python train.py --num_hidden_layers=10 --hidden_size=64 --num_attention_heads=4 --num_key_value_heads=4 --head_dim=32 --intermediate_size=256 --vocab_size=4096 --hidden_act="gelu" --norm="layernorm" --norm_place="pre" --norm_eps=1e-05 --positions="learned" --qk_norm=false --attn_scale=0.177 --bias="none" --tie_word_embeddings=true --parallel_block=false --init="normal" --init_std_qkv=0.0151 --init_std_o=0.00339 --init_std_up=0.0151 --init_std_down=0.00339 --optimizer="soap_variant" --learning_rate=0.0117 --beta1=0.95 --beta2=0.98 --weight_decay=0.076 --lr_head=0.00895 --warmup_steps=200 --schedule="wsd" --decay_fraction=1.0 --decay_shape="linear" --final_lr_fraction=0.02 --batch_tokens=32768 --max_seq_len=512 --doc_mask=false --train_tokens=96270000 --max_steps=2938 --dataset="wikipedia_en"
Each number is 500 + 40 x the weight over its row's rms, rounded and kept within 0 to 999. Layers, rows and columns count from 0. Numbers have three digits each. The size before them is the row's rms in percent of the matrix's.

# layer 7 attention output, 64x128, rms 0.166, rows 0-63, columns 0-127
096:507539471508557457549479445572452425509515508460439510512421544555531480509511510499506459507430451537468566519529465463455519438486493569440527551512460460518576413472513428491467480464495442549593514464474497476479477578496492451482484491524433438455491499584493464524452530529491443444490586468506470505448544489463534515522511519518492537510507472507468493489576492527471498473589
095:424500440564549535533496447501492472496469545470476544534506496568570563488505473513517491514505482487505527540519475534542522454499502463528535612479516518495523473466558532444428495497600544516430521483462465500509487488473497467486489422509508539516492466490449569532460488361466526553524499478415431471505559459552545487458426509534488528509588543537454489502513538476475462507470
120:523479492522532464548477468482489455482511428559436564526491509487544453533491504540476519506440531480512522514571435547488479437509496538575481515594480466514539499440531498494384494475459383494473449495506576508515471531511533463576528482529495563550568551561478530493458491498545581547504524483457465490495492493601483449461466528527505520538497468473512444481552522469433503493457
096:505490529504486491554409496484468450533451447478527506466447522494534494546567482482560550507489531497538489520517406484545505488513512481493501530444428466447526558448488509405436494497471435438516476551436440522651512445521493471465519453423566480474509500508510471505489481483522565445483431519538499548519545504520487574502543470527513553520457439478565497467519484492514520556503
096:522477529463498545505530550498499472474463509529452467476518551512449485529483441495466465566497500511536508477563535490493480503461559591538513425484577493508460598446464482485488459517516395486433485504525470539502613540478440407557470450515473462445499497552415537549477498517501531544539510462453534570492473455502503444500485441482503446533519470508500519460574505482494424545507
093:462495425483493511423485516448502466507462474529548474520522511508562455496486505528504495548534442502481511488512484595526489542523528500469515411490548496467503484572558471572476547506506442616506454393456451501492517450506532510472510509498493417510523592498510518462470576533585531508475485455435544466452545486446506506534432457511522544550468476444493514480556549531513434499461
090:512511582454490464448514534483548550468499518496563479507500487425555490515448536500483546491473461464456462407546465518513540463534554445509433514478503489491517558521436466521519520557435497466550408501411513389492532434479522519482501525516524455541588501472526502486460537536522515463518418414531487470477513419463491519495512499529478518529493489545525497515439386480533482495485
090:504506490488506509531494464530505504591458491423561479517516454479539515442534504541487501473482475463565483488468515457500562573529549453506502531463533559463455476501508547461408518540553518512464511607515447486477430484475543519524558512529517465518409489533483473438435533529469568528471498526465552537501601523519503553463589484545509505542458549438543545499557564502467475460537
099:459513477535462492516488477509540493447526459514469489559526436503493483502508469469487467516433513470515575536565557502490474503553508504528463582593569425448480479458523517549490492512533515567542493574434457489584437547528491503491443538530469627506522524530518554458455533536473567543511471526538487492473537524538425457494469514536538513512451465439534478507472516499443536405481
103:455496465555571520487425513517512444520481525540455429546510433408531466466487555471483502478546611531446535514570504478466544496486482573490456425489550521552524555478547471513430426562496600533490467478565520496527458505467450491446520478519445438522451506463467494467475569457496527496484487507497519470550534473451517492483478472496500504509514485542530526468452488437545442434484
103:512533484519495505492440536475484480446494557526552488486483452512435464490483474537491542524494420517536490498533529475510429509455492551592485472529559457462535492436480449487484547542439556502565506529508526479470464507590415531482514432522536553508491492593437486581492572579436504439536551515486418537474458511562469525526463469444544529502510475562550471514546498472487505526534
099:483522509486544438498481499483576499479486465564445533474452474488456542423543470538474527519535560517509513460470483442517558496503513576521494522499579509551510467499496561530446454494498441510504448545453531461499486488413571464496467410502486483407482459541461472543487441491568523511469472537481481521543529406439520520525407569490487492536513507446514601567521510520501511491551
086:461481513572470539530520529449487415449471509496527492531531577572489495482496520533565438473425417535588467471455494445491556521496521490585544536500492487479534430527470429508402509461527516474541465501462467487565476487529423497433412529472509525493514514490472465442513543507470603468519562456462515516469473536524408510499512533555507450497495452502514487510519498471459506518519
100:471474579520507504506416456486475486456502532450512467490521455575538481519493528510537494468548440424544586481523538487518441484431453519461511416543421523548480581503545463465508506495471487547541487498517405465501494464463370470503474520436520484483447565474465543486576540514501513486424511536474534487515470577469495486579581528469514516485524484517481479502493503541528484531493
097:525513471496482500546507457512506437484451426534472468532519541541544534534508482448437483572492573458592509497550488515463564517427472511466495486506499396503560483538493438588454506452503457462531554534515532434489521564461576497496516521566522472565459597506407469498534466492506411518550580478456505530509457437476516499462500505501503529468501499471474526514459478471515508469466
093:516478570448537501569487593475506492489484532455513525484530513496519489528514551517529457480530513515485469476527458472439543526505412453567417465541463503438548554457472468532421508555438505483455449485612498461491519497468452589561445479502532514523477571548530455546481547502499602517528474444515476552512494563517524486528510516517453487493433476505507486554414480499480528542483
116:466449556536446463529510457507516460500468500433526468466514537495521508563453500447543502551410525564566430510528615398467507578482480451532487501500466503428433470485497428510525474505497460487513512574493488457587504534466515500565458427473478530419515495567480504496461489483537568519504514459477499539456451500477444548489532571481498467453466486491476483518460538476483492552521
102:507472526485518539504539587478541504496468543549507434562490572437445523513548496419436540541518425495525487449491591554540472558482468500549489511429608438488498490507536437510609568549494477523462538502463503458434548480514521508501491529538563492484545499528433502540437466518462506504534516550527515553527478503555518505488456459481480463447524497486507444508507437483512466520559
099:548532500462531424445534464548559469495579526531491409525475499535500468457427454464492508534482618547504458468469523552470563544520430560514489479536566480485478439522486462513508505442438482484491435425459540505551482467546547469504484535498475577538451578463486461426477570484495527581529477478516484498489535487470418498476528512499526474444517520499418515501528501511505501503489
094:505494549453529530519549510511484462490490497559482446568524502487535539510493534472448463531476527551496594484496507484417523513391528444552551552554487489497490495444476491555457549547528423530546539499558527417555452521469496503453504505602469576595541493493380505504503448509517511497454566482512553549487511488574504506491562540481484502519503515517538559541521509488486487489476
086:479545473533534455528465486513448447455478508518536467448470500519545496531473537541498555519551429501565457504495494471449509490567438548566565458559457438454515461499485540515421467458410470458527436481529580467437550454482481495493491461467526474561492524521523492509531478477506442489578504490499550562508490512424492520483570475563550538522495513478517469482554555498495461596582
108:447485591487508516572448537419527466547524457469501461492562487505502482517561541544550476517537463477537497475515476463554486524519456551467476491463491463450494566599458493509424538521407423494516496448464465500415544492504516544548514517462576461412455478598428490438452465510445454492491461490479564508523478465434484486493502494544552512487482494493468502473445500491491488529492
099:444437506529490480512499540552531475518517560505540477535431517529551498453524552501542484490502537554529519602406487477510510492514477405509493486477532462537515549478569441455423506481590478414506468504518452537460445426406554469543466405484562461463480533431470501479463537469539525537541511555468531515495504515468505546522451501441502473503512473434507533494552508498516539517503
102:509534562472484499528501532481527503445506507550478482471438547536477575550427504544466480511487490454513446446570458518466538510468458509494509514500506461522399504514420548506490487567520517544494551451475600486603563593541532525562482543501546497524464530462479412519447504563545530452476448491524477397479566483493490439532492452514471505502476488535508509459549540525480498509470
111:482487439546475472549468540447537464463495533525529521512452469535599525532491564571553487427514461446543404504572509471446433449547513477579499529503473457506497458588521521484459449594592589507435505466489499486504537506475432540485477491493502494492536481496546511495446442491530508409477518530480489487471503554467498471491460495489516544533495508459556437500538485432500480510476
093:498456510493609511465512486513561520498430552488461507527521445445525514500521484548516437495477492502537566539499491558428463507418508423514468505466492509417555527507575442496466488485534485505514548396444503488455543557486555486472486456470528471496466547525497518572445490520434455468550507481550539561574531531461523478495521449543556506579524480500541512480477482498583481555548
112:508462516499510469514466446511482485516502483487580491543493451506498513452393455564505549495542503436456424559498531473461548461589454476537540448454559531457401420457512513490482540546451418491530489512514526512536471498557459433553537480562469489506512551484487552499531474477478486568472516459453566559497537461538529524558527560548468497514525478534479515536530523508513447533578
101:509518491536533469490413480465460511527509486502470542474483477498499467473499501548509529494524447515474495493556497549473420475546476504556538546544524542532555522488507497502417527393490393628487523475589524528588452488479496490512460482471513431458416425471502460565463485560488472521544526453431529474526514458523534494471485488603536450551517493503512485471542528520494520493528
108:486512485482492499482469517508527480548519522493507569571423480509473482508586499556503489496523521495479502505544387460539442477491478472523518452519518536519436527485511468461537554515454482467490422466507482585500494466470503465402491461516418459551516448513519420414429458498476425432509439511497461532503543546530507490450499455450513557576534521465466438472457558519476429499480
096:553526480452487492480556494486474452525491505548496460509543510512551530449476461506580449500559520434466477457429540440469525556510485521578577445517540518409548549509507413540457475511555529488480526450537450504500461489487519479463554501407449526519466500498593492487523604497531485508528496514469500590499484527479509542530561542467573453496490491543545480580542529502450491509489
091:532462412509512502576482515452524485491436500512466487526474437494572547502449547439479530470470530496525490510624482462459519387560412484521516515508441476527467499534469515457508504533479516461527526541526503497479483464439449456469474416507514463523489542449501558469481570517450478435497448505458511502489564472508425479458471532446407547506476479559530479433529550477518515528497
104:507530485503538473546472502482542514503510465508492498477535450507468476512530505557545495538472467577513489542488431552445479572600422513557493540581469523459516610493523493401463469548519449474536495485590521519415499485449543449495531554549467516497576464509575444498463548536506509493539541499546490493490414549479557462466460490509437523511498504519547512479483524471473525495572
106:495537502538502499468523444518529461524519481509438539606474528464483537517514493461449439516447526509596490470509447503488516524574512498519494539463502470543579484504541417467558490456491548566482494499540539565534509517566525450469421474449512502503403640453493556507494444550482491465491487538496470550521496448548446520475492519509492489473450539510527485554486499585489511518431
102:448470456476620517523514489487569512500473535512513556506502486489487534442495466510494529542530518511527476501430477479531493509586495405606513502449483613490563455523470529550489497525476467510516584535557512518559446549518577488520475498506540465488512497548509513472547528514516513494484499479529461486538536533514558534526426554493546537534482519418569449478459495621500525474512
096:509522431523481439473503533523508502538501507535515521550465514520517430478433478507509533464522557471562496506543539468464512511581519516534526587490523497497573480569407521542524535514508508505504465507394555468541508504551579474353520512437532593572538503474536458540529535460550518459444517461503513470480500500507499457537485579493531471455527487538492520566543515554503518507493
101:536464505474491556449457447487497441495468487523458472436535452467572501451459468456547534487441536468519510461532556477500484465490411573525473532501446495433600501519472546559493425412551588523474528430536429499483474497492535505499504442527487514498519532513522548499484632451465523541497450497488480454481459467491523470492489544529478499482457538451484487542452562501486489564530
111:529480470512451499473506540486536504539542476495453452508565519462445459427525512486509486502502474533475522573477503548548494535550477566469531464530592466508450409553437424584500489539443511533508494467544515509498551563455522418493449538457552469498555555575412558424513510432492512556475482568553543516454475475495482486513525510537564534505504513531507543454433480506511488481493
095:516479532501465429517493486535488463522496528526430515542527526424565513485480499518461513572533574529427511483537604513444524525470593467492437554518505448519520577480429457515521411522541447532497481500516446413526539486449549486453494516481486512444526511573387528488470565519514558477454480470440502461494461532496542515540513492519542502453476459503494521525524512515459489583502
103:509473417467544476508454499485551516507507532470470485543478447508442374489551467558547520490460563518503411496524492502528539454512442446574477546482479530485451516505540508496506540495514514512505471474523465521608464525453531466477471463499494531482472525584560511510435511561444492434491515442529472510503538471499548560487533475577573482520473423443473533542519411553485549523499
095:504413408488493578543505504438535441428425531520524463517481444526495498510505523484529509443494494502529451595521440519477448558495418465540550424452528481424421469516474511461529447496474586542498468525488502471489506467469512483464516445517556502464515506545514542483513550468465446571498499517469499515450499550525549482452481403467512543521511460495478544457435515483521482573519
101:496480511449514536434535540533532466482452560447534414541498533463489478559520529493488428509508484515602488410520559418455520485470515533457447533485549466549503538496512484614493499535543514506558603443463492483482491469528556461527446434474506531566446485483508495547513508504522527514519531436509453489466505424449438428497477450529539523529494496462518498503536522548502465442465
104:496511547440439509495479471497514458506496513559542402536480565472505520491576493471542467510552528451529536484439494465523475610410479524522498526521481491532468463463544508509498514571412535500566475486456492490539421532507584495453526571532482493576526430493448471429508510530481496463401511503498447559519480474533446476507540516497481477474559510453500518529447538514521585492531
114:571495484486525494505467579539516492532497516504535480489503495514521418468507475485508452462507537452451479504525554532554452523488506507537430516511459431537497569513464579525537571495627594470498577474494514494517572484476503532490433485505517535472485511462543513536513569460494471535506553460485545523494462516522513501586507601455525524406504547543432528508525496428456546536466
094:513482514490529511568515584478546510535518487559507439504570553459463577489487529454523491531529483511528562423461501535478443556513535456488477496468468496505387452551497438535522557572621524526433503486516500503554478518474518520525519604481479511472572481481504472524458480444569464464519541483526535467447480454465500495469510531476567534530463516512456530430447504507443492481453
098:471440473555540529498512456547484458471503510516520530531479456416498437475475512506511503468438523539454467578485471460478479449525473503488427459522558461482518544489443544451476437461566506543481503545464528565482588448518444527483601534534516405465572582483494542529446466500470469497499479489482549557495481481498498536488493441463487548485491424477523513514558567533555432515451
112:497460496463439579530466475465519521477486512528441456481575434435531499502533542527516487471487509537459472494493564538506435430508599510456527495501498484493449545522475535481502533474522541463453498527472522581545554452487445545528505500547556491525491536483535443494511562473453473492546455460522480457487496452444467547508577434486418512588584442453473466461437540475478484572479
096:486462535467477550532447477499499561521465453438549443475571558553472554570541537470564480571478482533535505491462470477564544446450502462524533518502470488432529460515506512529416483555479513505498442461468466484542479472470490444497506523532532528571497414589529527573523492505567519503514488492476456464468500506504489531493510534503494503561432456477544500590451569493508558555410
089:475490529469531453494466440549534450516475475497532466528451498483569479499484552485443469554550617503465521425568440545481475486546556554478475466498474480531531511466542505514490408424441471545513580443518582488468500426534562448449472530568529533516486587552508489520407524480457515568500530500472469490477488450470534482526470483538529509511466438484468468512500473473498460490517
103:495496490484573511561429511482550465491419563558561516535552512473518513481543559513543464519492506482515456483508474530467499418545542579511551517425444457504536558491590459561427518609516506520464511536528507519499491432554574508516427436571491546517465521473503460528499458511507566535449564465546533518550511464523496507509494499528507511519476472490541561498466520578483529470475
093:492487506492477540563482440491551458521489522537492476512550485511499440458483483486494447562469546520541537488456487510544483502516425479512466460480447481458549465513551470508488520507586460418450511568559462457519446444530593497595414495574540532582496486577486469573516526570525500489528522430521454477538556494472487475467449506502476563518442533487569531544546493536483489473480
111:524487479522501470508514543539497477458467498466499477560499524415508552600485527546516429477496475423478461577504557514455521447553549492534408504443461513554519540507543574470564489506460529551502528486506523463487507475469480469469507430490511474471444476462519568524437524597535492530509498488461473611533420532509518484475535533516524443474467438448481515569498522514490584545503
093:474521533454503522458460573488493498538501516506542446530504575536535492534437488467441458571494472538566557479497478539470516521505536543466532499466490429437497506464423412552504562475440443552504481534485465517459520464583496444489529515538426478477490524428601414532450512541530497526531539491519516452406450514556476515512507409463501560527494497479460489479519513479514469492538
105:486583533434499490536557513508522508510469534468497442561450510452517503397486458466526519547443493555553539504562513529491561539516487538532492461540574518442516482486436471511487500469465477570540440501479496447572412526481516502507531408443494501472470552557519424515431430497485468434488484456546538508502527503498488482522484554438561462454440529574443478506505501553480483504522
095:482472496443463604497438547531512458501492561448506426520540552544481491525581515466532430561531575542506493467456495418578456523521599545443441554428532506532466566510498498491530485481547476514463568512502467524467493484492461452515470472491481505476481424498454481452483505454493470455506506545470538477540455416500424501513499505531416479551549453459532476502490488521510498548507
094:508548501536518438523466496477546436473464531504465441560514496456464480448560502464478444524499612530516457568480526501554541541495546504487495487505502471535565495416571488510435449495459526460586405466493502499543450465563541524441385456543474442464482519474506486531491424508465540469484573505496491546523521514477514515503484525509488495460451550534444565552506508514450468452500
102:532456477547503584526527553489556501437424574572571520552470518495501556461510492450474440507497437506446455577465444458574481464497495485550500474474562483561480533482543513496534558568505451515511485467509471467469577510443564519504539435516556483479512480455454477533533482527509484519487530544499492524470477548470518520417497456501456525587498489498558523434598447476482489522517
094:527472406510543510495501497486535491494510487537514553541534517436495488474467453535545518513449470496488509546503528545433525480526467532598422525476656501450455504547527452588483553487530538543425426544499479460456491533520498527492499483546432537497512502482468525566515637522461507477423457512479486493481504509495482494468456491492478452491515537497450504520477527494512470435574
096:451501528567527506500446519484461472502461439451434412508506525480419559531508491449492517488549513469587507509493547426473542508562511452531537440489533434533470500477446460491405438446435526508495526556506554529463479558562478557425487443475521484474516456499501577565514496483488510526511469496463516508489533439477511496548562572508464507553505464431499523479428480533552543508517
098:481495405545510501432488519498525475502496509507463435493472507518496529502486454482499476491443586442548560429547439521510591484443518538522499444439548432486431502422522498484499505541518495450536507499419554525511470526490499479528483447556490489513493563464466457481491483498609498469524522450480495514501526493511438448491486481499471542564508428489518488407540552528531453433396
124:469497472516540528494474486465501564498456472479536451528458478533505538542449474533508502519498426485598490518556543497500533517509551557494560475468550593421461502512499530488388521549548575496488505521482525482489524523484418422495620520489417510493388555486480497479581564480497473501515521492538530446476531562479419508490504494506499493535486486473507528495548544505472487494431
100:596493580500491508572480531522487452519476428504540545591478546532498464439519485470447466509522562518466495484534447421470478524520504514421489485542490497518525539532526467411504580504581410506504450530573489567488526514574561474458543539536440516485503495456468514503499429494409525511460537496517521517474563514519533495514512489536476496517497524488528474524558467555503449538577
095:537456552520513485486467455549526492526450470483524497496524432442552482497496551457531502511512497594505536543473515497437439531470531497534442479476448530496427478465505508513523486512548490561371412464491435506418496534430371507501497516491570442493466515505487514533477539409537478503492539498438480537528499479491485557439491506466513515498555543454527509569475537442530496543470
100:455501440487559537510504492475520535474486538463507508439575492536552525467566511515569485513488507533500473493489517477523472429511532570477540502412558598367495459415518442459492483467484578540497452517479441495523509464444458525488566551432504516437427498498502561503481529413543481521508475472444533479516440479501461532443591454514523501467533481510520494481510528468508488505488
085:525510514476538491477516515509469489471498457493460404549434557516526537529470500521482474470513496433533540512458490512508568515521501448559516523490476499566499445508570519548441444545492550486513515535464479526515473413539503521479458484566551481457443472540489503591493467484451560544453543490538446556547522434510432457594486501486520422585532472508505577547519440519462565538463